{"num_hidden_layers": 16, "hidden_size": 384, "num_attention_heads": 6, "num_key_value_heads": 6, "head_dim": 64, "intermediate_size": 1536, "vocab_size": 18079, "hidden_act": "squared_leaky_relu", "norm": "rmsnorm", "norm_place": "pre", "norm_eps": 1e-06, "positions": "rope", "rope_theta": 10000.0, "rope_fraction": 1.0, "qk_norm": true, "attn_scale": 0.213, "bias": "none", "tie_word_embeddings": false, "parallel_block": false, "extras": ["some layers without attention", "local attention windows", "shifted keys", "exclusive self-attention", "norms scaled by depth", "capped logits"], "init": "normal", "init_std_qkv": 0.0181, "init_std_o": 0.0, "init_std_up": 0.0181, "init_std_down": 0.0, "optimizer": "adamw", "learning_rate": 0.000791, "beta1": 0.9, "beta2": 0.99, "weight_decay": 0.34, "lr_head": 0.0045, "warmup_steps": 371, "schedule": "wsd", "decay_fraction": 0.636, "decay_shape": "linear", "final_lr_fraction": 0.0, "batch_tokens": [16384, 32768, 65536, 131072], "max_seq_len": 512, "doc_mask": true, "train_tokens": 351100000, "max_steps": 6037, "dataset": "wikipedia_en"}
Each number is 500 + 25 x the weight over its row's rms, rounded and kept within 0 to 999. Layers, rows and columns count from 0. Numbers have three digits each. The size before them is the row's rms in percent of the matrix's.

# layer 4 MLP up, 1536x384, rms 0.0236, rows 0-131, columns 144-191
083:538471469475474515507488537516515498537496567517503478478509484474486478508499552488435460511478482505508468500472482557492531526493525538535542
095:509543493504521534502526504520478512509469513484515491523476498529530536499485481497497531474495506509514522491554497524528510521523511486513477
166:502496499497493517486483500556483497551469509440459479456515496508497487488509514524502501506487527508492471506505519508500480442530505502518516
055:480463520520491542506518482467474491522513495526495499510496528499488494541499510453503525483507492516510480492481531523465485537464514482481458
120:531535511479504502488454471463510479517527484477511535462489494495488558507520498536526487516515500508509493482472486528497468501526514506502523
063:502458478522521472482504515493487519482519517473502534460521498521490498530495504459495497482468501527495499499524552495496482476474502494457474
079:510464514473518516536525515514520475515539469506515524467547466477506502520484469484485491516544511455528472493514480498456485493525495439469518
051:489497499524529485508524514519508465542463484465503492528493473492502530510482484498487511495499549493490542494519529502461514451498510505522485
057:492509504523491478482505566475559476455557457498467492477487454459487448500503502500496524490487521487518524517485546499503468516494486503471518
062:512493488480489518541477528478488491521512473459507489466521486487498480423491462524466517497469502476478498517503480498541467509508527522497486
071:484459498478513546462499528537459516526489526509492497470510512477483526529503465524517525495529513475484497506567508498541513521486494501504517
105:515516512443533448487510524525456487515547489475543518485525516509460522554508517514493503524509489523546469500514528501538493541509466512532522
128:512542522472499544517505485483502498492481531461486476461499504528468516516515498507512511507509478514480460501517536530500491515535504491517509
116:482520512492518458501499492454489483475505514465530512516482488488520529535500486522473496512467533480479495531485491493488545503498504505463499
088:491462492525481482484457528459561459511519498480544453503529498506484489528499453538528532449488486512490523508513495461504485496511451500499504
057:487509492484551503507522491519548505501484513551529459517468525510480504518509498547539572536415469487477485476518504501516506566504507493480507
042:497532533456499461509523458518492497510518509547482473483531500492486518471508516463499539537490498502477517492513497500504502514516495480549508
061:545485526481500504502477495516490484502495487482486472510512491440445488510490513524471460510472495461513509510549470495508517473529521521507490
042:475485461501487527537495492457476508529512522500549475511508505527535474517502537437449525547532486499508491519505518541516536507484544482528513
157:483519509481557492519496496489528542446495494523528475448516505535486529500518501542521525498502497511485470495536537506482471513488507512550485
053:534499528462475485505507526491489477510506455543501533454457518512478510503495473492555477509506534452486480534500527486475502438489487460507487
048:483476512485483481486478531535514523486515502469461459576472480499564447557503519540542497532457506490496545476536510496488491495485534489468488
153:479478501474495484531504520489483485518520550478466537528493466490500496530513502498470522492477478528496506508495533479460500493507479479534540
061:506491486498522513526479503537538492534498483520491523520536523483473487514519509536511526498527513524473495525523532521482483487541457514485512
069:518503492519546533497479498516506469510513523497501501528484509475530455467507507459445516514510486485543482518513461548521461437497488461471478
069:523492494529502524510500520481507466484536498531486481514529511517447518480480541524461512453512482497528505520484547483506493504501524535525487
096:514493515511482523535498488468474488489481513483517532446448503499507490517515475453472460494485522503509475482456489522461497487506459508489495
044:497447526511514481507524506563495494464506519518457505476512544403451490506515516524527504512494467523490509537510497474475544470501516501507550
080:490540497446480473514519487468475477523513475499474475523541503443517482527516501477442499528472491467526497538528457471469498512462455483527506
052:521488503561454458494508497433447501495523506504490472493436496457472473460493479510515472527529556466527485485502482498549510516464522485528457
049:535522514464520502538453509528490469513483500472505486536483531501510498562512506518508493489422515515495493546481523487516510463484492503505526
095:509476511478537498490489495544503510513481492517525458469508515486536491509500530505495504533483530524485475521498503520511476485483508531506524
091:503504452516472490511446489491510484482452514527510471536518518478489499509495479499485483444509478521494483515509535548528462474479486476538502
048:486534480465520485499488530479539493500518499528516552514538434517534479482509521575508517489518487517477502519524495447504519520512503496471525
082:519503462512475486501478494512521478501494495504530517494457489512508501490496479461496490479536524468445429483446500488566481449536527489507494
057:541516515484466455520523507472470472511530460474495508539463467468474469511506493498489519475499492475487512500464533504558557478484532540520531
072:514548473560519499493484487513503457470502491495487502517473535484514545525511489442468545473473538487502516525541490507472471543539522487525490
110:494509521505460462496498489492496464523476509481498468524506496464455490505514498470464489542436519526519480480517519512512533532504472501538510
129:491516538512525493517476511488500480480519477500491527495505477508485490537482547489485522521516481518506523480510519464514493528484500478510516
163:505523467531496506538498504524464482483507510475517520480486449494475525464480512506506513505466496521516514505472523469470498560504502494536515
147:494467537480506489552503484550487498506505479468496476470457463526498485506486513526495482464489504486542455477528503458470509493488508499510464
061:517526503476473484513518556486503462546496488522479549511498477533466509532490505546488488488493517479465543538494500457505486506516510468512500
059:506575507511519525486502466469543491483537544535466463487460490507494496517503497525502459467449501479503500499468489519508531556509494488549517
051:498477507457508496482488496491521498496509530531452494480541472483481511504504514484512516502494511488534524526470508475516487430488487492489497
078:448498493526518513559516439489524498490528508535509485495492494479509503473521488509496501498503457525551481505550481487528479542526491498507482
064:544490490548524490488501483512489479510559467530469502501492525511485486504501488497448548467487555455467487445472540506478495467491537473465467
172:487525466480495444502517518494498510503491507494458529534509470486480523517503493486518483479485466459553523504535493475522525523560510517465508
146:438518495465477490520455515506497479501494535491475498446508515494457496501522512522505527506501462494514500467457462515534507525479484479524508
166:485478494556512507507466512510482515505511519544503465488509467490471468503511481519503507505526504509481474497478484513543496483510509444479515
063:487519445494523530540476491453541499500462466516485489477503477476492477526507486529511498525449477469493489474521451510512521467486448457489551
044:520523482519472473507490474515474543513482481532542507512478511498512479474491534491463527488497489467480482500497506535518518497505509477495483
044:524470506518491477484490505518494514477534494489513463494532469543481470506519494527456481504489499481538493520485473518549456459490527464516478
134:495505499503524481530496476502519497476500497531522496485480523463466513516491517443433479523495483527517477524515455488508483512541476481509488
176:475517527504537484542454500512554512511509537521485500494519536505538489507483502503485491519469516481490482529470496494511456497490461496495469
155:503478509473498501501503493501500542507483493491481540472475527473490512486501513480490511493514459530490502477544515508543478467518496483516489
146:497503433493442492515476509542501510527531488537533550494530529499518480443498511497450493538525542541527497505479502450565485513556505518487505
132:457491500494513525485513478495495495498518539493496476576504484498494512532503510468464505512460481504529542504472483490473492495539520508527541
178:531508458524486496515489478508530511497509457497495530495538514520492497500496502501479531519461522497545463513510481431498495550489530463563492
118:569529522514518515497481496478548450533520513546502498491463490492521484480497509512475489467519472505490500506504534478509515509561493467467476
136:521526484522488482516480462479519482505497515498495558476491496483499510538479494517475527481480450494510514488517517470422545514505481474557501
042:467453516456487507475471540512497483519500504497512546492492502505498483488494520489485493511541521508522498459504472466488550466547498491516574
058:464493538497460533541516462457480507523501479524513493477485453462455542483498460492521478507488478490501498563493475466472487560520425503533503
139:513518509497520520570485461500504526479474519537536488500513511486496523500501532500488503512479533536497501455496508485529508517536489476513513
188:458513506538526451519483481511502484512505466462508534512526521499438508482496517535503508490501518460483474516508473468510500507492506478481500
166:505486508545523495524531533482483480535505502482495489487502499441507497513506497516513531519493542454535482465509461469540512496510515507521525
051:462462508536512513535489491487547505526535470456468445486477498453475498473505515519498494484476553520504528492532481481532493494527547490492502
083:473499437528518497475484522501553526509497476463501488501481506472528507458482525544482529512470555502513504500543506506542479503479480475475538
034:488505469465433456480465498498501506549553522488483502506482528475497482499515505488467444480527491510501496487460482520459529491502528513464467
057:473550489513516480521509488498533531482524538530500515495503488522471490465490530471464500506518467472473488475554511562500513493539457486511466
114:568509502488480505531483499535515517520521477508495553489493482513518498522510480499501522502497499526466487492475520465462536493499517492479536
066:529484472471504486559490487508491476518488510501495457499498505545499497529480522533452529497500505483512503497539548503477523524498472493550525
062:539465513471505486481460502513532485488498509470482475492466522508497465493530493481497498498504525515542454518471509473527487558502535535498447
058:506482508512477492506465470502467475526506480467442565491454544489507501512507494494510538510496535503525516528500493487463450465472476494480495
137:497536504524488487530521533490485477499473499471539545425479464545531491466527526475503502494460477537527512486495530497474515488535513538502492
054:460517509515479459501514524539501505477481520477494491449536495502544490553520508523501500545486429476508508488529521449456473541488540460467497
052:543482504485487486522492480505518515524496518490490529477499531468538485500510457492507518488506492487522513515507514475440545461510475459535453
172:491488465478517493482473490539482468547483460517557569468508501459504491520500476529494492536544553543490487504516504500502465472543460508502522
050:493538549473496534505478532475516492465501453481478473509453498528469523536515460483514506491512471503472481487513475468507490492516495548475519
145:545531507536507518500464463506487504513512471477463479477479494559512494495509501556469505530474476532497536497523473468513532511521543507493498
061:482519514531498505498504476498523478498528495528506492498478550470519551522504505464452496488516530485484486458554487497492491502484493490485533
060:517547502488490513500521506516510498519466515557498567506477476537484525503479497513500486515492537509503497493508488474481528514473498465504465
045:514510508533512446527471523485528481492519493498500507519505473507475562457501497506517497455470534516513516496509506489530501470485527505507486
043:479491501501508542467517501534543538506512463455518512511468517494523469511490471511484505509503485474488476493555531519531472481525515513551512
043:538459446480505490501473527497476454516481517516519485468508492490486476541503458526465478522559486498509458508458570528518467484529526472497529
053:481472510491540493513473506507512500528503470500505520508499506451509452491484512482480489497505498513571491523498480500485498484467527503485469
050:502505487468492494464534486513518513523485517517468489489508512515486479487477542492530486518486529527513501482518485516526478500486512473485522
147:445480472511566454489506512486532464506523503534507489519480439490496537525501497487513520519494498516498484513477524492503510514504487471516481
036:525531511468483498510508468532526479529515525486464503525505509488536506488498503515473531499499512446494481492509527475509483450548526491532475
037:475472469511514484513499531537449472484521500537495502465557452457487485510502482555552529471498437506526479520467469509503532513493528467486530
048:443452504521502499486502533521492478495530445513469513533490499488528514505521535487508512520511518475492492481509460483521477472477455499510599
048:508500500497521435491525530500503502485508524486504494493475487496515499503494439498486524483488476480493508536476512507501464576491486534526533
093:525488503511496467480463488473522496500509446495469502528516477485493456509506532489523461493501479519528476487505483498489500433493522504489515
098:521507479499527505507522506475470501473500545490521534528483507544474504538499473490466457514511525528455491525552473526528515523520498489533495
051:512540492459517461512468457469483501515493513543506493480493525462513476556500518499442498466515508507453466528520521477504480507494504498503473
067:453544517520536505480541446513488460510513484482548531519519520547495519523492478482489507514519510491508484512536494509501515532530525489526453
055:513514451483500539500491490507460490554518471487498547532549483519497504473486528524470525547512521482510511498511517475511487504495496493484508
056:455512451509517494463472487496513498475500523532500468463522526510498521519492461517538491516487481486507513499487454493485516520504464463476492
187:487506457481525523518474463519502492471522488473491486535526537487481524486515505495522506493455513508495533480567429483473472525485484493502512
049:479531496533525488496517492508459477504512509537502500499523489507507519501501487499553538469500461493472539501538490506457490508484501462505500
059:509530524543474527512488484455519496485520518491512542471523446492482518520501520515499486521513533533537516447524487515491520496473517500480529
056:468545502515471526504484580493543516499497501511517486517529512493483512478497489528510540532479509517498477501487482513468564519515504515512519
189:485477452514538488478497487502467512455517512486530520502485505448437525455501518508485483529477482504531471505488500518535530496559488454528495
047:468537460505477515526514514480511506504518531462511459487475473482495466476500523462494466491473523487494501484465478512500470523487483473499493
085:523539527556527488553541476505485514514481505455498484506461509549465514541501498466478487482505500477502488474528507540497509538463555500524516
154:517512497498511482497491506497539527509534476528469485533482557479547522498488489473540487466488569512534491525513503461512552458508471478480552
047:492500463486470481476500500541446481472504494509512527491501488457497496520489523558497464502531498498515500488511490483490531486487477481495472
144:518491525504471524498506534534539533537485483497489481460489514525513500485541530496510562498505462493501516485519497493442478511498502526485488
167:525510516502497487504499469482500508467511505498514498488562498499450519477507521483517488500476497482565508500513474434493476534512519503499509
044:479468495486524458473485529504494455462508486507506503496496534523444514505512497441449500525524445492495482499545505513528503474461449498493546
077:510494469507494534493499464486508469495509502522498501492495507527492451551484470481487477491513474522490490467449544475519490444502512476488522
045:487509514497501507541500500488590515496514494485520527507521517477520532516507489466532494492487536500492503526518500523464531509505475473473529
060:491486522528471439479532487478502479494500519477521460503474547507515474507505532427511498482530515530501541473523473484516471458500484467478491
130:478517520509495473519506516487520517517476532468517536476514481513482471548486455502526502469500519466510497531522520466547480506463502466505493
104:514494436479508516510467463452465494447489477479473541477500483504496494497505477475457515531488510472494515523520538460447512548491494536533503
163:467507524485473525490500543463501513518495507482503450501487440527550477511500489485485523491462515495565530462504453516508474500483458511490537
185:481488508475480475542458489540532467456498561491508539460484491541518488492502487497505479549489483538508501496521468464486560483462493488492503
170:517509499505504486512507469505496501518500497487490501548489505467492515497480534500461539493499504521486498466529457441468541500516483449464515
048:465497495509529486523491502478522503453542472513478436464491533496502514484495473478476478501502498497515449496510511497512499471511504481517522
163:487533491477489508483488477520500512574469479467456486501517515505508483520498513559538526494495538514492500502496524486522467487516488512488496
079:533497480489506505490508523505463524454507520503469451482533504510515461496510468476487534470441528472456485494501495487479501522497503483517497
044:484499522453492523552515483507487502506486508492475529491506507517517551504504491532498503500518497456486512525524492518501529537517501472469493
062:513490508493471496494491504486499500530470462513533556486488520514499530471481493486455520472500523493519526503520484506527535482495536514486497
046:488549471499516473483503531498544499496510514541530525487537483488471504541497462479509495479506483529487452482554502496471494521517515468518443
065:508485481502473506529473465506490469485528492506514509489503478534497526506498466511503462475469532523503442506475472513456507482494474528531501
149:486517462538520477516533483528504483457473532481494498510486521472500501463473470535462516531525573447519502480492491501512481523539477489529517
141:535526509509488517488495535495498532513503513450474473482475466547489538513506454480462506515519507489483500480527497497502559501523447485491481
086:498504489506488489530460496491484488490527469499462541510522530463472450466531532471422518502490510494493470469522477481489457455460553504490525
172:538469476498499486539509505462488484502532519499490527503468498504491501511501484502461516506519505465524475526512504526519520549489479442525508
043:460513471456507520501499452485544483505490533468523497575537523495506491503501504474554490530503485503520513521423487510513520453514484496488471
177:540516453467469496505452506525474493483556486516511491509533493501524487499537533502514482553532489523511496504463485480514500492503503451468536
123:506454462500498491551479514504474507536513531461523474514483491509457469507489471512526493480483484532510524533520526506458524489530467489430502
142:521498480517470466499506480524445481543519467510502492528535475493495477490491498510490492459448531526533454516519512512550447525499477458538526